Weights of a small transformer language model: rotary positions.
Each number is 128 + 24 x the weight over the matrix's rms, rounded and kept within 0 to 255. Layers, rows and columns count from 0. Numbers have three digits each.

# layer 6 MLP down (transposed), 2048x256, rms 0.0546, rows 2003-2047, columns 160-191
166164134122098115145106123112082124098121112143130166135147144091092137113124142134116076147131
135162104143074161138126094097134114104132137098123117115109136128108158126162103170099146132130
104155114112110158106124126103132124148097134172115163158104145144111150143097126151110126109138
166131142109107096145156124160137140149153064094161121142123112171152135116123164148096156115164
095097136114060124166160110057121137091108070140089106105065124177158139127157111158116128118094
074101138170114078126139124147115114144124115134145104128121140131159133090129157158122124075135
122123178095094107129125111146139185113139069157120153089119141133154097115109123094096122082102
132128126140149154150151138184128165150135090126126103116160077130113116120110072136111127138103
128132102135151171168158124136137134140122115114148130143132160098128121129154092142140103129098
175136127128111158166111140139144152159114084151129092114129131108093151110109134167151088134150
133087141124158119128108124159136125114144122078130150169113125108106121106146112117108118123104
140139164094145110125117161119155122109110129056070095209128127151111147118126109155118159097175
097110137132150137125148099136115109148134157162112086096087154176109128130112133215078133167136
088148128173164116126146183097148145186122123115114116069121162176096088141096168135147105154099
149123145126149131133127151142083090087114119128124126133138134135110143138142124148115164143103
135093093130104134126135089158151116128097113103109178114133151115109131096125138089082119116159
130124103130141135133154115135126120117125109114158109120115157110098131100129093127090090141149
107129185118129099151148130141126171140137135102138140134141125157134138152100080103125109153123
124108136131188052105109095115140133162186111176090116160133152108146137130154138162132145112126
120184136145149127116119105106131153149070142116098107127113121083147123135106119115148139160143
113107112137151132138140128128156146110116134134140121122159127128137131113163156112118120158167
086137160154156152127093115113093142079133184173144182139176130124151136166152073105094103138141
132114086103149170120109151119109137111144166098172129140113110084136122110132120156125128143147
097094134151157130082127110129132098106099136112120167115127101109125157117145139147133134106126
142115098114135115166120140152162123127120129130122103129097114073136145173099103118131149134124
154116150140070149154141155094122137131133160139141118146133095167113128102092123118125130132106
147115120103072128088159130120097108126109137111159132132110148082130138132092163096106133095187
147106147120107113117132132104095096118136164140117092105114091108164172143105112139093145138096
096133075132162132136160100143118135170135161107090116129084141113102137105138102152111079108133
120134095124099169116186127109156171178126135146152112130155148113134140165095186086146093123117
130170156126097153145109158143100107179130120139105106136150144111112109081099136118127149107143
140145158102110103119128133170105138092133117148142111137085118122133135155131109105144129129134
128102165093153113093173125095109160135107136146136129113096133124127117138102104142124122121119
098138107151121127124143145138147129112164127140129106069138172095176198156172107061132121106137
141183094155140139183099129111070144107102108178118100146144172151134124108158143129098141156127
128132113112125154111127103099139114110125112194155162147097086136154162139108090150164116118166
142136173153140130111149121115134156107090175146175148141103132132123138120204129086099134102146
117111133133136134131158174142152139136099070142163097127116129083104101103092155121179105108145
138125120155143091102110146178141160121129146119131121096108126080109154103094162137155149177141
152147159150123109137124117135115110132115182111118106130133119099083121112134126119158106122150
101143104117139122094125146152113113103137085120156153127142120134170125130125134113151144104108
125113102171167122121151106158115074142110116111146143066158127134135144091137153146137136132130
124124124169138151151113129130110090142116088166125117139099120115122105099110131121143133115087
158109136119119070094151094159119136114139093145159158099107118134130131130146137158156187114141
153129114087125121101161139122137101109125139131111128130107133121140137120172117127151102140149
# layer 6 MLP up, 2048x256, rms 0.0546, rows 2004-2047, columns 160-191
092106133149140126149141151138094132112089106160141118124140120144091100150093128123174139122134
128086167154153112143129111148158136081179129125100108097158107112112154129088121120117165151097
138113138112156162122131088129100139137135123167156134123148099094133116118127164154180094150131
133092149053141149120102081089119138122124126101114144158083123137110163150150125144169123165111
152151110115107119087122121128131129120124119109121154139089126133123150129109127132110098136124
157135052115118143129133130144064085149093118105132120143132146116132133173096097120155204168145
090113118112142123166087143100143115095141112136129110132123170129150129162100164079161109140134
111117124106111121108100133101112126143115103160092117133128125130080094127160164166117134118148
093107142136111086137136117100154131129146125104082167149118124148146125147119087102144203127120
127143137116090154113163124098104139108114138151087180182141155167147143173115124117143128116126
172128145124107121139098143150103106134114111112101130115105119166097184145091142109161169110136
118093131127123131113135128140079115082152132145105127135132118142136119159137114149136124135132
124099169093161101122108065162133101123171136124114152103122120226097169162121139134128183132127
159100162150106176157127096099122118088132120140124108130147109143084147182137156177134169158121
160131164148135128143150108128086091132107121125129157134099132141073132105128085154161152158107
140107169073122149162105116091127129100122115141079151154174089144135101098118099110174157132117
105099097144127095133137133174134145166091117170118115102111152136148125157140140085120135132157
147094129104102097127102110144096112134105138135103178145145134134078151105124099130140158139140
147111164116116114140094141142111144140171146185092134124129139130088079088109144139140104149132
165115108103125131157075159134118137151148133157078105126106118152119119125104122174127125081112
172098135108088141124147126167097112152135162119093137117117124143111122142132150150103112128097
145136159178143099108135084151134130115115158130061134106125132154142157176113126110119153150117
183116131109126107151096142131098136142115091107101076131153135128115121126079162172146132132097
172074157108101150140088106150116133125142120136121157132154099152097109116102153100119122190075
126122091112091113134144140130155158106113133159111136140085117154129187138057106186133104129153
098091118143134198162094136130116090112158132145142160106154151116145119128161112126158132165149
147107119157135124168125143144129094165149130142115150106170132134110157132125150113114136139131
148132107166105155125130144185094110092139063156120125131133118154156153148115127106179150169102
102090093136182137165105113136110141121113123167121159143128141122122143112090145103182167121126
116147107137124122112089143113113138118152096113150090124094074133150207142117121148136125129134
121114074118157128068074125140150111129104099174136140145133118141121123083149110121099114189151
129136139133108157161096109154130134128135105149108146136160161105135107123071156107097119101143
088137068113066087081098084119092107123142121132103138133151071193128135143135116130157153113123
140138119111123091136110102134111126129132108110108126114156102118098117138125091113126146128123
132110144089138179144138182200140095174158096111123088132090132128097118143139134148145129136111
174155117132122101104135065144129142099141079153113149116163095195071136143109121154132112127126
147093117125133124096120097122099119074097168121073149114096095132133130144125112132138143141099
115132124081109131172112135111114103103157122121113136135135110158107099133130162109106099123155
105125124131133159127076111127107133110094120083094140158162142117135164088151103132134135132109
152105108130116166123111130150111158131123098133114181144145108106150150166170098150102170130145
107161115115149151120148103124105132155144140133144137126098133122171094135138100113125118141142
071140071126090103134111142121132147118140122135088096138112155201095141169109114146134122125130
107107149149135117120113083123131138143177126121147189110110111130081154104125125138113136137139
059099122143143117140103167114081149141092120123169129125111113132130128144116135154132135107112